{
  "n_kv_head": 1,
  "init": "uniform",
  "lr_head": 0.0096,
  "schedule": "wsd"
}
Each number is 128 + 24 x the weight over the matrix's rms, rounded and kept within 0 to 255. Layers, rows and columns count from 0.

# layer 8 MLP gate, 256x64, rms 0.211, rows 66-100, columns 0-63
[[142  93 159 144  91 175 112 127 106 120 126 121 138 133  76 101 107 117 133 124 132 107 165  90 107 109 122  98 126 138 124 117 208 158 118 155 147  97 146  89 158 142  99 155 143 128 114  91 102 143 149  98 150 128 139 132 129 139 132 105 123 120 145  74]
 [115 133 121 121 144  80 104 188 147 145 135 176 114 162 102 137 118  76 165 171 157 141 101 156 142 152 131 151 102 120 136 154  95 137  54  96 169 147  90 122 113 112 120 148  96 163 132 143 116 124 138 149 153  84  90 117 112 166 131 118 140 153 162  79]
 [ 99 141 144 148 129 153 142  97 102 148 147 165 131 131 110 115 124 161 121 109 131 167 141 107 118 160 151 115 100  96  86  99 113 118 160 133 166  88 137 114 121 140 111 115 113 125 121  98 109 144 148 129 131 118 109 139 144 130 106 124 128 130 128 138]
 [139 132 126 128 130 141 162 108 127 143 167 144  99  99  92 136 142 148 102 118 150 114  93 100 121 113 139 104 127 153 156 141 151 100 132 111 127 134 116 102 128 125  82 135 111 134 136  55 116 143 166 155 128 152 102 139 133 105 110 188 131 145 162 121]
 [156  85  81 174 190 125 110 136 122 137 160 179 159 146 162 116 124 136 136 123 111 170 177  98 114 130 119 150 127 153 170 110 127 104 108  88  87 135 144 132 176 141 173 174 123 125 134 116 130 119 128 132  91 142 148 156 125  68 149  98 142  90 117 156]
 [139 104 125 144 109 119 137 162 128 129 135 130 131  84 125 114 150 143 120 108 150 135 108 115 140 134 136 116 154 117 111 177 147 198 126 109 127 111 181 109 156  94 157 114 181 136 106 127  87 127 121 124 108 162 116 133 123 157 118 130 135 117 164  95]
 [120 113 105 154 139 111 108 111 123 118 145 116 154 127  51 143 110 174 150 106 119 171 174 113 137 118  86 127  90 119 118 138 100 152 147 140 145  95 114 162 167 132 118  92 131 106  96 114 179 155 132 114 164 111 127 157 133  84 128 147 162 158 139 118]
 [141 143 107 129 125 109 157 109 117 104 153 109 142 135  79 115 101 137  89 142 103 168  92 116 166 127 154 126 107 114 138 117 158 115 113 101 112 124  85 136 132 139 125 148 118 124 120 116  73 125 153 105 144 171 101 115  91 117 146 162 168 147 137 119]
 [126 134 113 148  78 142 106 121 128  83 130 155 132 193 123 125 112  77  95 150 166 155 123 153 152  91 108 133 119 145 132 115 114 133 135 116 134  99 113 119 129 116  93 177 180  96 116 160 117 107  94 127 132 103 101 125 120 155  85 100 148 145 112 129]
 [124 124 104 123  90 168 122 144 135 123 142 169 128  98  96 127  91 131 134 118 125 147 175 149 137 108 152 158 184 103 122 116 133  96 140 151 108 137 132 160 117 137 136 117 112 161 156 119 150 148 142 122 104 124  96  99  81 115 110  94 124  92 107 109]
 [119  99 138  86 195 144  96 122  95  88 108 114 125 124 117 141 128 104 171 139 131 161 152 132 160  97 113 171 172 137 163  99 135 118 138 105 153 102 138 143 150  98 151 142 108 143 176 108 161 134 110 143 126 113 132 139 151 124 121 115 173 109 138 101]
 [117 129 137 162 135 103 129 134 132 148 115 178 143 118  92 131 120 113 202 129 156 102 136 139 116 136  69 141 164 157 146 131 134 125 109 168 110 120 147 129 125 107 125 142 100 136 152 138  96 130  68 143 167  86 113  95 151 123 131 158 144 145 148 139]
 [106 137 112 145 147  91 127 130  82 137 103  97 157 116 118  96 133 145 154 115 135 131 146 134 120  82 105 149 146  94 111 132 124 117 103  79  90  63 167 155 149 126  91 153 134 155 154 136 116 109 112 113 137  90 114 165 134 105 129 151 176 108 115 119]
 [117 109 135 119 140 162 167 117 113  99 135 158 141 102 138 134 144 141 102 127 137 156 100 147  98 148 139  75 104  90 114 122 107 153 102 120 163 129  90 140 131 103 115 145 151 145 137 110 102 128 127 132 170  97 135 138 149 124 160 133 127 114  84 117]
 [154  78 137  96 161 175  85 122 157 125 161 125 111 138 142 132 121 101 163 162 101 192  97 134 134 117 105 125 114 154 129 137 147 183 146 202 150  98 134 145 162 145 141 163 120 148 126 133 111  93 160 127 174 122 126 141 126 123 149 165 142 136 102 137]
 [139 141 118 134 116 137 157  79 106 121 128 119 143 131 122 187  99 122 163 145 127 150 144 162 119 160 136 143 141  76 164  83 125 101 137 164 110 135 110  93 115 124  93 132 131 126 117 138 155 175 131 143 163 119 119 160 143  93 158 120 124 133 152 122]
 [122 126 104 157 146 147 112 130 142 112 117 121 105 123 103  87 172 114 159 148 103 154 177 123 123 148 114 141 166 132 160 106 162  98  83 134 157 133 116 164 131 138 176 125 129 184 148 163 179 143 121 116 160 138  73  96 122 103 126  82 114 136 110  92]
 [134 117 136  95 152 162 125 109 113 150 123 106 135 149 124 157 131 106 145  91 144 110 119 103 185 162 132 182 132 117 127 168 118 140 125 129 110 161  95  80 106 101 107 161 139 158 113 138 104 111 112 144 139 152 140 148 123 120 151 138 121 154 140 126]
 [105  63  83 122 141 133 119 110 126 112 128 137 116 145 117 151 116 122 111 105 116 116 144 125 120 138  95 146 122 125  84 137 102 137 105 134 116 129 133 129 117 147 155 100 106 107 145  91  98 181 111 142 104 123  89 156 156 134 129 157  97  71 117 128]
 [ 93 169 127 114 166 123 111 133 147 124 123 144 137 112 126 136 108 139 164 191  95  83 124 143 112 156 106 134 152 138 160 147 147 113  92 148 139 146 135 149 108 162 119 142 145 167  98 170 157 156 119  73 111 144 161 127 126  95 125 100  90 100 140 113]
 [140 140 117 143 144  85 136  90 101 128 116  96 133 110 153 105 120  64 128 119 115 147 127 135 151 111  97 141 131 177 115 144 115  99 132 149 144  84 104 146 181 138 137 115 153 162 118 137 121 125 132 128 117 109 130 171  83  84 162 180 103 138  95 138]
 [127 160 159 131 107 146 127 163  79 171  80  70 168 147 125 103 121 145 139 164 121  78  67 136 108 102 102 134 132 141 132 149 154 106 115 123 169  62 136  92 121 138  93 115 147 150 152 137 129 126 105 134 153 129 134 145 119  72 132 152 132 110 137 156]
 [119  81 167 144 159 131 151 133 145 146 107 107 157 135  57 171 127 109 135  83 167 132 125 125 114 111 147 117 155 132 148 136 122 152 116 105 103 122 175  76 129 104 132 162 131 164 150  98 102 133 115 192 120 164 133 129 169 130 137 107 155 169 142 162]
 [112  96 113 195 116 113 159 111 139 134 124 158 112 128 143 117 110 106 142 121 165 167 127 135 128 133 120  97 142 140 166 154 137 170 100 160  97 116 131 116 166  91 128 109 134 119 133 110 169 105 109 106 166 126 100 166 123 107 144 125 118 131 119 144]
 [141 129 128 112 114 139 138 136 118  96 165  91 127 128 133 194 119 115 127  98 129 128 120 148 127 152 147 146 175 113 141 118 179 142 166 129 142 137 116 154 119  75 135 128 126 124  89 110  89 118 100 133  99 131 155 172 121 102 141 160 130 126 150  93]
 [111 126 152  89 101 152 124 117  76 125  94 146 137 117 109 178 124 123 124 103 112 135 152 156 152 104 106 133 150 124 202 123 119 123 133  89 122 113 141 177 132 143  81 132 107 106 120  96 119 140 154 109 149 136 132  93  79 138 158 153 121 138 108 119]
 [126 150 127 163 132  91 160 196 152 113 110 192 120 173 134  91  90 134 109 167 143 117 134 133 152 118 176 135 183 103 131 127 133 158 122 113 145  90 133 182 116 111 138 128 103 113 148 106 154 148 138 147 124 157 131 155 130 121 117  92  94 126 141 118]
 [134 120 123 110 106 155 108  95 118 129  96 115 117 146 143 110  65 113 146 105 118 141 182 100 124 129  89 123 122 155 138 103 115 123 146 136 109 136  74  85 139 128 119 134 115 165 130 111  89 152 133 146 125 111 127 123 137  86 109 146 136 138 143 127]
 [140 134 144 176 128 107 160 128 157 164 122 159 142  95 122 113 115  58 151 125 131 183 134 135  88 105 173 107 135 116 172 101 108 127 164 114 127 106 113 119 152 148 139 126 128 141 105 125 100 140 164  87 142 114 140 118 132  88 139 106 139  91  82  98]
 [135 141 128 130 174 176 107 138 141 104 131  91  94  98 119 118 142 121 150 113 117 142 116 147 119 152 156 103 122 124 113 111 134 142  97 168 101 124 152 117 130  94 160 147 115 126 157 108 102 124 128 157 144 102 114 129 136 140 110 155 196 132 148 101]
 [125 157 129 120 153 133 116 155 161 100 142  83 130 140 115  95 150  92 156 151  78 147 145 159 106 151 109  76 146 111 132 127 100 186 143 106 136 137 115  88 119 114 114 105 109  98  78 150 107  89 180 136 121 127 117 137  99 100 140 139 123 118 143 160]
 [103 135 125 115 138 114 137 115 130 131 146  78  81 140  81 110 111 102 129 128 169 101 149 122 109 178 154  46 199 107 131 108 120 147 138 129 144 127 129 175 144 164 147  83 153 147 125 127 135 143  56 127 117 145 126 114 116  90 110  67 138 112 166 124]
 [136 129 157 140 141 157 124 115 128 144 155 130 173  92  86 154 173 148  71  92 114 103 134 137 112 121 161 135 140 132 127 115 157 129 152 148 154 107 148 106 153 178 116 139 107 131 101 139 140  93 165 114 104 150  98 154 143 105 122 174 157 120 109  98]
 [190 126 106 159  87 135 145 119 176 132 141 163 135 128 137 112  64 142 172 131  69 106 116 130 141 152 169 107 192 111 159 122  95 131 116 120 109 157 109 155 175 131  94  92 101 121 166 133 167 185 121 108 159 132 137 159 137 126  87 115 142 106 123  67]
 [130 142 172 108 141 101 143 161 150 127 137 180  98 134 102 125 139  92  88 104 131 131 100 126 186 126 181 124 130 164  93 126 155 149 176 103 137 104 114 132 129  71 119 141 134 165 135 135 143 142 105 143 122 159 100 108 133  80 102 144 111 172 100 163]]
# layer 8 MLP up, 256x64, rms 0.224, rows 66-100, columns 0-63
[[ 94 107 134 103 107 106  99  90 122 126 121  93  85 160 171 126 156 125 109 120 180 159  68 154 119 142  75 129 126 145 132 120 110 115 140 151 113 117 129 120 167 151 149 112 154 152 118 138 132 140  96  80 151 157 167 116 108 134 137 156 102 101 139 118]
 [134 107 169 115 118 130  37 160 121 158 129 133 115 124 157 110 103  80 153 164 146 140 142 132 159 147 129 105 100  89 137 130 114 123 119 128 100 154 114 134  78 125 125  89 105 118  87 170 113 108 102 112 121 101 145 146  61  89 164 155 122 161 154 119]
 [108 127 169 120 156 107 146 116 135 104 109 131 137 150 138  70 140 147 145  88 102 132 112 129  90 102 142 125  92  97 123 105 146 110 133 112 128 125  90 155 141 109 119 147  97 132 129 120  96 172 121 160  94 134 100 119 145  97 113 130 128 149 122  91]
 [139 120 170 134 117 130 108 113 115  97  92 115 144 128 147  85 124  94 128 138 124  61 196 148 145  97 106 120 172 128 114 125 128 117 124 141  92 118 115 128 131 146 145  87 149 135 134 134 133 152 121 114 136 129  91 117  99 170 143 140  63 111 138 133]
 [142 144 127 148 144 146 149 131 141 162  93 145 121 189 115 126  94 140 145 152  95  81 131 116 103 148 126 147 105 174  85 178 112 121 153 132 157 108 143 122 120 114 145 125 154 156 162 123 142 122 120 123 141 174 146  67 124 153 154 152 129 136 120 104]
 [133 113 159 129 150 101 147 121  98 145 173 151 129 141 114 125 189 124 125  84 125 159 123 142 138 128 104 155 165 122 142 128 126 100 178  97 213 113 136 107 152 150 118 121 133 103 117  95 126 155 125 128 162 145 144 120 114 107 132 137 110 159 173 128]
 [155 130 112 153  95 125 147  87 117  82  88 140 150 131 131 154 131 117 122 152 142 155 107 121 178 109 166 122 127 120 112 135 129 156 147 140 135 106 157 139 132 114  82 192 123 113 150 177 140 158 153  88 161 120 127 144 131 154 163  84 146 121 147 154]
 [147 146 128 126 100 121 150 106 128 189 148 141  70 146 108 106 130 134 124 161 101 137 145 119 156 139 181  83 126 115 155 142  90 114 152  96  77 133 136 130 140 151 117 154  92 131 157 116 109 108 125 129  90 101 158 125 113 114 125 165 139 130 115 153]
 [105 182 149 112  85  89 124 103 127 104 172 103 145 132 103 115 143 175 170 105 128 127 131 108 105 164 140 113 127 129  90 136 102 134 137 141 128 135 148 138 131 157 147 166 104 120 180 116 148 117 119 157 149 104  65 153 157 139 134 143 126  89 136 153]
 [156 119 127 123  85  97 145 152 106 116 125  88 124 110 145 140 135 149 109 108 124 151 143  93 155 132 141  91 134 152 129 127 102 129 110 158 119 117 129 134 106 125  97 109 134 141 143 169 116 131 163 121 135 195 109 189 135 113 147 118  81 121 116 125]
 [154 118 125 121  77 125  96 103 156 113 125 134 113 134 124 152  95 129 127 107 101 152 179  83 120 159  90 153 121 124 125 141 137 112 137 160 149 119 102 156 132 154  45 122 144 148 139 108 136 105  96 158 155 135 135 155 154 129 160 130 100  94 137 120]
 [148 121 111 110  95 142 124 129 125 161 130 130 116 127  89  92 155 120 137 160 117 145 140  96 113 154 148 137 127  98 132  86 121  96 116  91 102 145 145 149 107 146 113 133 150 129  91 112 128 134  97  88 116 140 141 123 121 101 128 109 102 121 148 103]
 [ 94  71 104 130 123 118 136 156  88 115 113 154 136 116 140 129 129  93  94 163 147 128 102 113 145 132  93 111 134 100 141 151 103 134 125 131  89 131 154 166 145 180 154 120 111 132 103  67 134 124 108 117 112  94 158 107 101 140 166 142 149 129 110 140]
 [144 118  61 161 144 151 121 117 105 151  98 134 121 109 139 128 134 120 126 137 120 130 163 132  92 112 135  69 159 154 114 133 130 178 109 114  91 154 128 139  89 137 123 103 110 134 142 144 109  95 135 150 114 142 112 142 130 127  89 106 107 100 129 134]
 [132 157 146 141 127 109 155 126 125 100 142 164 118 158 114 102 100 173 131 112 113 130  79 163 102 126 115 111 132 169 135 115 142  96 120  86 104 139 146 110 130  89 146 136 109  66 155 133  78 117 174 112 140 131 134 117 130 159 101 175 175 154 121 131]
 [ 54 139 132 115 152 150 114 118 135 107 117 131  68 141 139 104 171 129 128 130 129 171 128 141 104 137 131 121 157 139 141 129 126 127 163 137 171 137 128 102 103 131 146 126 122 126 133 151 134 107 130 140  62 121 115 122 130 108 157 131 127 140 170 133]
 [128 124 142 137 121 108  97 112 129 127 108 106  97 127 105 153 133 140 154 131 139 118 123 114 135 130  85  84 153 165 150 148 121 103 117 120 119 119 121 109 167 140 139 136 125 146 138 167 185 110 160 120 165 122 140 138 136  75  73 136  98 118 107 189]
 [118 126 147  74  87 163 128  85  90 137 130  91 164 139 129 137 107 131 124 151 131 138 146 140 153 132 116  75 141 132 154 161 164 133 139 164 151 142  96 131  95 127  99 115 130 104 117 130  97 127 128 134 138 160 108 113 140 147 123 171 134 185  99 110]
 [169 123  87 147 144 155 162 144 144  84 126 163 141 134 162 136 178 120  96 137 111 120 150 163 136 137 127 164 118  87 102 135 114 134 103 127 157 114 102 145 138 160 153 153  83 111 117 117 111 126 121 205 138 146 104 155 137 142 180 111 151 133 115 109]
 [158 112 164 141 121 155 137 147 107 115 141 118 147 101 146 145  93 139 163 103 122 132 119 198 143 140 178 169 137 102 134 131  75 136 109 101 183 148 136 150 119 158 145 162 122 149 133 111 142 143 116 170  99 110  96  95 124 128  84 115 135 163 153 143]
 [108 145 100 152 144  90 151  92  97 148 153 122  87 142 125 109 132 144 150 121 158 134 121 158 124 143 161 139 159 124 112 138 192 146 132 124 150 142  89  95 160 135 144  93 131 134 163 123 125 135 150 140 114 134 151 140 109  95 103 127 128  81 140 182]
 [131 115 116  91 133 109 121  74 174 108 135 120  78 117  90  99 144 162 121 124 104 111  94 133 158 152  98 161  87 165 120 116 160 110  67 117 145 127 108  89 104 118 130 137 123 130  77 120 120 140 128 124  84 127  86 120 162 134 136 135 107 158 123 120]
 [150  88 127 154 172  69 128 166 147 123 135 150 130 115 139 136 130 157 129 115 110 156 145 176 106 126 173 127 119  88 100 118 127 157  97 106 150 182 119 169 165 127 143  92 117 119 101 115 114 123 150 158 162 120 148 110  94  73 108  95 124 124 112  99]
 [160 122  90 170 156 102 141 132 111 116 166 142 136 131 113 116 120 116 105 114 148 119 134 133 161 125  99 181  98 129 127 120 142 122 158 121 104 118 140 129 169 110 126 105 148 113  99 139 141  81 128 106 119 160 151 144  92 151 178 156 125 136 138 144]
 [129 136 165 127 124 103 177 160  83 183 124 112 173 115 104 118 138 173 105 144 112 135 132 160 123 147 101 128 117 156 129  75 132 130 150 141 136 145 115 144 142  94 172 122 140 125 113 114 152 147 136 130 119 138 143 145  82 155 137  90  67 120  64 109]
 [144 112  97 101 112 158 143 116 155 183 141  92 178  80 118 146  98 139 161 111 132 132 128 131 136 126 125 145 152 139 131 107 136 125 163 146 151 139 175 143 142 110 103 169 104  84 133 178  95 139 158 180 138 117 151 136 158 110 121  79 154 124 165 148]
 [121 101 109 119 132  74 120 117  94 128 124 138  96 168 143 125 128 131  94 104 128 141 125  77 116 122 116  75 129 145 153 110 123 127 116 170 162 208 124 135 121 176 122 150 124 123 107 140 110 124 161 148 170  94 161 164 143 160 130 157 148 142 133  87]
 [ 99 109  69 134 147  93 125 151 142 160 102  70 102 123 128 112 104 110 113 142 154 105 141 164 131 134 123 104 127 105 144 123 121 110 166  76 131 167 160 108  99 162 128 106 147  81 107 105 123 179 124 101 156 131 128 167 113 155 129 109 132 148 121 105]
 [163 133 179 122 135 156 103 119 160 144 156 140 131 107 167 122 109  96 130 128 123 173 114 130 146 100 171  94 141 118 126 114 126 107 101 109 135 135 104 170 136 110 140 131  46 128 119 158 122 119 114 137  91 125 114 130 152 114 119  95 106  99 146 107]
 [185 142 125 126 133 131 169 166 110 147 140 108 128 122 175 125 134 133 135 105 183 137  96 124 132 140 103 126 124 130 105 118 128 142  85 132 145 142 117 141 123 132 137 116 130  83 117 175 145 122 156 173 100 134 126 145 144 149 134 104 163  82 120 115]
 [124 125 110 112  99 125 108 112 108 114 130  97 141 106  99 126 112 117 160 128  98 161 152 117 201 160  80 117 129 110 145 139 118 129  80  81 170 164  97 130  93 104  82 159 147 106 110 103 127  99 120 105 126 121 152 137 148 134 156 105 115 100 161 131]
 [172 135 104  98 117 151 138 103  89 137 104  92 108  98 142  87 102 126 150 117 121 143 118  89  81 135 130 109 129 166 125 105 133 124 155 123 162 135 110 138 151 148 109 151 158 160 111 178 143 124 134 139 125 110 163  72  77 122 194 121 139 124  82 128]
 [106 144 144 107 134  98 104 158  85 131 118 121 105 174 138 171 129 175 146 146 139 145  92 122 155 132  86 141 104 128 127 101 147 124 184  90 114  98 101 126 181 128 144 111 139 119 114 116 148 113 127 133 128 108 144 128 107 152 121 140 154 111 105 112]
 [137  69 122  97 108 135  90 121 159 151 113 135  81 142 108 157 178  97  89 100 172 119 178 133 135 166 112 114  83 109  65 154 150 125 137 121 133 106 165 104 100 118 124 114 107 111 142 126 144 108 137 116 152 174 149 103 168 146 159 108 100 133 166  94]
 [171 149 154 140  85 153 100 138 158 208 163 146 154 138 138 106  86 160 120 131 166  96 146 185 146 134 129 156 164 150 105 148 134 177 149 127 111 115  93 137  98 107 121 145 120 111 137 135 160 139 136 136 128 139 125 109 112 134 148 124 132 132 105 166]]
# layer 8 MLP down (transposed), 256x64, rms 0.0522, rows 66-100, columns 0-63
[[139 143 192 109  97 122 123 123 173 102 141 149 143 134 119 103 141 110 113 127 132 106 156 129  75 124 160  99  56 117 118 157 141 122 141 116 131 133 116  97  97 150 127 119 134  75 110 119 124 121 112 136 126 119 109 157 141 105 141 170 186 133 129 119]
 [109 147 177 123 138 133 127 159 147 142 103 127 109 124 115 111 141 127 139 112 131 139 152 143 133 136 112 199 107 114 123 137  92 110 138 124  79 149 117 102 109 106 133 151 148 119 129  87 126 117 159 126 190 127 163 136 109 128 125 113  78 130 170 133]
 [143 121 162 133 107 155 116 148 127 107 149 147 101 146  98 118 124 110 135 139 112 118  94  93 170 136  96 152 170 125 118 159  89 124 108 152 103  88 128 130 113 147 151 103 132 118 106 127 139 127 110 173 136 112 119 104 123 117 155 152 132 111 139 123]
 [140 140 106 105 142 169 117 130 137 137 136 118 157 182 137 105 180 122  89 149 130 127 134 144 179 137 115 132  73 125  63 116 130 109 107 106 109 130 117 147 146  87 136 105 135 143 152 146 111 121 110 113  79 117 154 133 157 144 129 116 130 104 110 156]
 [114 106 150 121 171 115 130 120 122 193  56 106 151  71 100 155  95  68 143 119 122 170 108 120 117 103 204 114 148 164 113 135  92 114 135 145  97 134 112 130 129 147 121 169 135 131 120  64  83 116 107 104 120  94 110 115  94 108 143 122 127 118 130 112]
 [126 127 125 122 122 140 109 133 128 103 112 106 142  96 150 122 159 114 102 150  69 108  87 159  89 135 130 127 103 127 144 134 140 138 130 134 110 149 113 122  93 102 169 108 170  70 137 116 148 112 133 104 113 145  90 135 145 152 103 129 101 147 104 129]
 [ 95 127 131  95 160 100  88 142 188 108 115  98 107 126  95  97 123 142 117  85 152 145 171 114 124 149 120 118  81 125 173 150 143 104 112 112 142 101 134 116 136 130 118 113 156 149 139  95 152 142  91 142 109 143 112 172 157  58 134 161 169 164 150 138]
 [114 100 162 144 146 124 168 128 122 112 166 131 158  82 141 101 114 118 143 124 131 121  92  99 137 144 120 140 123  92 123 138  93 102 125 122  98 145 114 110 107 144 105 126 146 147 119  94 138 146 133 134 147 177 106 137 117 116 135 148 156 145 135  72]
 [ 99 122 116 144 124 181 121 127 116 108 131 110 119 127 134 165 135 131 103 118 157 155 159 131 146 128 138 120 129 130 132 160 170 146 110  83 120 119 141 137 138 182  91 142 148 127 131 123 139 127 109 120 126 177  77 136 136 123 146 139  91 148  82 113]
 [173 171 182 126 109  91  92  96 138 131 127 109 155 141 121 139  74 126  81 108 137 115 128 135 159 116 158 109 129 153 137 107 101 141 145 106 115 105 108 121  78 128 124 133 144 169 106 119 114 101 129  94 166 114 134 129 123 110 111 108 162 102 111 134]
 [119  78 104 157 149 109 156 165 131 130 165  93 165 113 136  87 138 106 160 143  99 175 137 100 120 123 109 122 132 122 167 109 153 104 158 141 104 109 180 145 116 130 137 128 136 134 152 170 153 161 125 111  86 145  95 119 143 142 125 115 124 130 142 101]
 [117 111 115 100 139 134 148 140 106 149 133 110 137 186 150 107 114 133 150 105 151 138 111 116 140 155 125 110 123 160 139 129 107 111 110 122 136 139 104 107 118  97 112 137 107 128 144  78 105 178 114 175 137 109 164 144  90 138  80 148 135 121 139 173]
 [148 113 125 116  86 115 150 155 106 132 144  98 121 145 103 159 120 179 139 138 171 117 112 134 132 120 124 157 104 169  99 117 144 143 105 141 131  90  91 141 116 165 141 100 107 143 112 111 129 164 143 150 164 171 144 126 113  91 109  90 104  82 158 184]
 [ 92 139 160 116 117 124 112 106 119  76 165 157 180 148 158 108 140 176 131 112 115 141 140 151 122 123  93 138 121 122  99 127  78 120 129 122 131 121 146 118 129 138 120 163 153 129  97 154 159 148 128 118 151 141 136 156 148 127 123 132 114 139 131 134]
 [172 130 140 101  97 125 155  95 114 104 121 105  70 119 102 161 118 154  92 134 144 163  88 129 122  96  87 128 109 147 108 115 105 120  96 108  88 134 130 131 106  98 110 119  84 168 101 134 103 152 127 129 139 106 189  84 126 156 104 162  63 172 140 156]
 [153 155 112 137 142 146  95 168 125 124 157 138 143 134 133 110 137 143  99 121 138 160 142 135 124 130 104 116  94 133 128 124 107 142 169 109 132 115 119  81 100 103 130 138 144  95 165 103 115 138 122 137 176 139 141 129 119  96 138 141 137  70 114 166]
 [143 106 160 138 138  87 142 131 141 103  88 132 101 114 120 129 135 159 137 134 149 156 136 152  92 109 102 144 127  99 157 127 109 115 161 147 111 139 156 127 111 111 119 105 126 125 150 141 126 102 168 162 112 190 147 105 128 102  86 165 157  80 111 120]
 [128 111 108 189 145 119  96 139 168 140 149 190 106 145 118 110 138 117 105 146 140 115 110  88 136 151 133 137 139 105 116 129 125 169 131 108 129 125 177 113 162 120 147 144 156 168 135 140 139 115 144 120 116 138 148 135 130  82 125  80 142 113 120 116]
 [122 127 136 121  58 110 157 100 113 129 140 132 152 150 122  99 134 142 109 115 139 165 114 106 123 108 140  86 118 100 111 152 146 146 148 133 114 113 117  92  94 112 122 102 175 136 118 108 119 122 139 159 128 143 109 159  83 126 127 108 155 138  96 165]
 [139 165 119 133 138 118 107 122 164  71 124 146 110 107 148 127 125 113  86 132 136 100  93 150 120 133 139 129 103 129 167 150 130 110 138 147 156 113 177 136 115 180 155 131 155  97 162 169 140 109 146 102 152 106 143 110 119 177 114 160 116 152 131  91]
 [171 124  95 142 151 162 102  95 212  97 173 124 117 138 132 123 100 123 128  90 118 134 135 109 186 159 170 133 148 134 157 140  75 108 132 140 135 101  92 138  93 154 111 138 129 147 153 128 115 119 141 158 129 134  93 111 161 124 175 141 127 152 140 123]
 [133 140 139 146  89  98 106 141  83 148 158 117 158 117 141 132 138 159 122 143 139 157 127 151 114  85 124 105 115 130 174 134 180  84 171  88 146 115 128 107 147 152 137 106 137 136 152 177 125 166 179 168 145  73 139 142  99 124 150 149 124 143 119 125]
 [147 146 103 124 135 152 113 108 181 104 144  93 111 141 152 129  84 154  94  78 133 163 117 152 150  86 156 117 126 140 131 136 141  93 151 163  73 114 170 116 135 131 127 137 150 165 171 135 148 132 138 145 132 140 139 132 109 146 133 171 133 161  92 137]
 [144 130 124  98 139 153 120 175 121 126 186 160 117 170  78 116  97 137 143 120 104 140 136  95 148 162 103 113 114 130 140 119 125 170 137  69 137 106 139 130 129 123 119 100 131 118  96 102  90 150 157 142 120 166 111 124 156 109  90 124 125 136 127 108]
 [155 122 107 150 126 171 163  88 103  76 119 156  93 108 168 139  95 118 115 114 151 183 133 117 131 152 125 129 156 139 105 112 178 154 112 109 121 118 136 146 117 135  96 147 105 143 114  92 104 174 142 151 150 102 136 117 152  57 114 140 139 142 144 160]
 [122 104  76 159 129 136 139  97 145 119 148  98 116 126  96  81 135 106 150 128  77  68 100 116 174 151 123 130 136 167 123 123 113 127 114 121 142 109 101 119 146 170 141 106 111 135 119 122  85 115 111 197 153 101  80 133  98 112 121 122 150 151 142 153]
 [135 124 157 136 160  67 139 124  88 107 145 124 159 130 166 109 150 163 146 112 160 183 148 137 120 109 147 128 117 104 115  94 119 102 102 133 107 131 157 139 136 186 112 136 131 108 128 139 138 110 138 140 156 119 115  83 112 179 170 148 136  78 136 168]
 [182 113 132 140 115 155 128 127 146 100 149 150 154 130 132 166 171 145 100 125 124 136 105 142 157 136 160  95 161 142 107 147 113 107 120 131  64 134 116 158 153 112 119 167 102 140 129 119 148 130  82 126 135 124 102 118 132 100 121 157 133 143 118 118]
 [134 103  86 145 156 139 124  89  82 129 153 119 137 101 143  90 130 129  68 156 119 149 138 127 150 150 154 132 150 155 141 142 119  88  99 157  94 125 118 113 160 147 160 162 168 165 119 118 153  97 128 125 170 140 117 105 138 118 126 116 136 133 125 162]
 [119 162 159 123 128 113  79 153 110 132 130 112 127 117 108 175 120 106 112 123 120 148 121 133 158  90 192 120 168 137 100 121 110 138 115  80 147 133 113 146 108 135 110 162 121 133 106  78 102 126 143 108 121 115 120 130 116 135 124 101  98 124 141 102]
 [131 104 123 111 150 127 164 149 149  85 116 157 150 170 147  88 112 136 123 157  96 142 162  97 105 114 136 138 147 107 108 123 139 133 149 153 125 123 169 141 148 154 122  71 152 161 153 142 117 106 152 170 155 158 125 146 163 128 141 103 105 119 120 139]
 [127 148 111 116 119 103 138 110 108 117 112  98 132 104 187 105 139 143 117 140 137 164 135 120  71 117 160  94 130 141 156 138 147  94 124 151 138 120 144 142 112 161 132 131 158 149 143 121 114 147 141 138 149 138 143 105  75 137 161 134 134 100 131 167]
 [124 143 150 134 153 133 118 130  97 176 174  60 118 115 122 137 135 110 127  98 103 148  91 154 116 142 117 112 172 173 133  80 123 143 148 147 121 151 153 150 116 146  90 153 116 125 130 141 124  76 103  84 133 111  91 130 149  99  99 166 144 138 144 101]
 [109 115 125 134 192 150 123 145 107 150 151  91 150 117  84 172 133 133 145 126 163 106 126 136 130  66  85 147 101 117  77 136 132 123 125  97 125 119 107 154 145 123 108 185 127 128  93  89 128 127 128  83  98  96 150 122  93  85  95 112 108 135 143 114]
 [138 118  92  94 136 155 166  99 118 133 176 166 115 122 120 147 141 128 100 120 115 129 120 112 106 133 173 140 156 132 112 128 113 140 108 128 106 161 134 117 137 130 140 157 101 123 114 118 119 115 105 137 141 144 157 128 123 155 135  71 102 124 149  50]]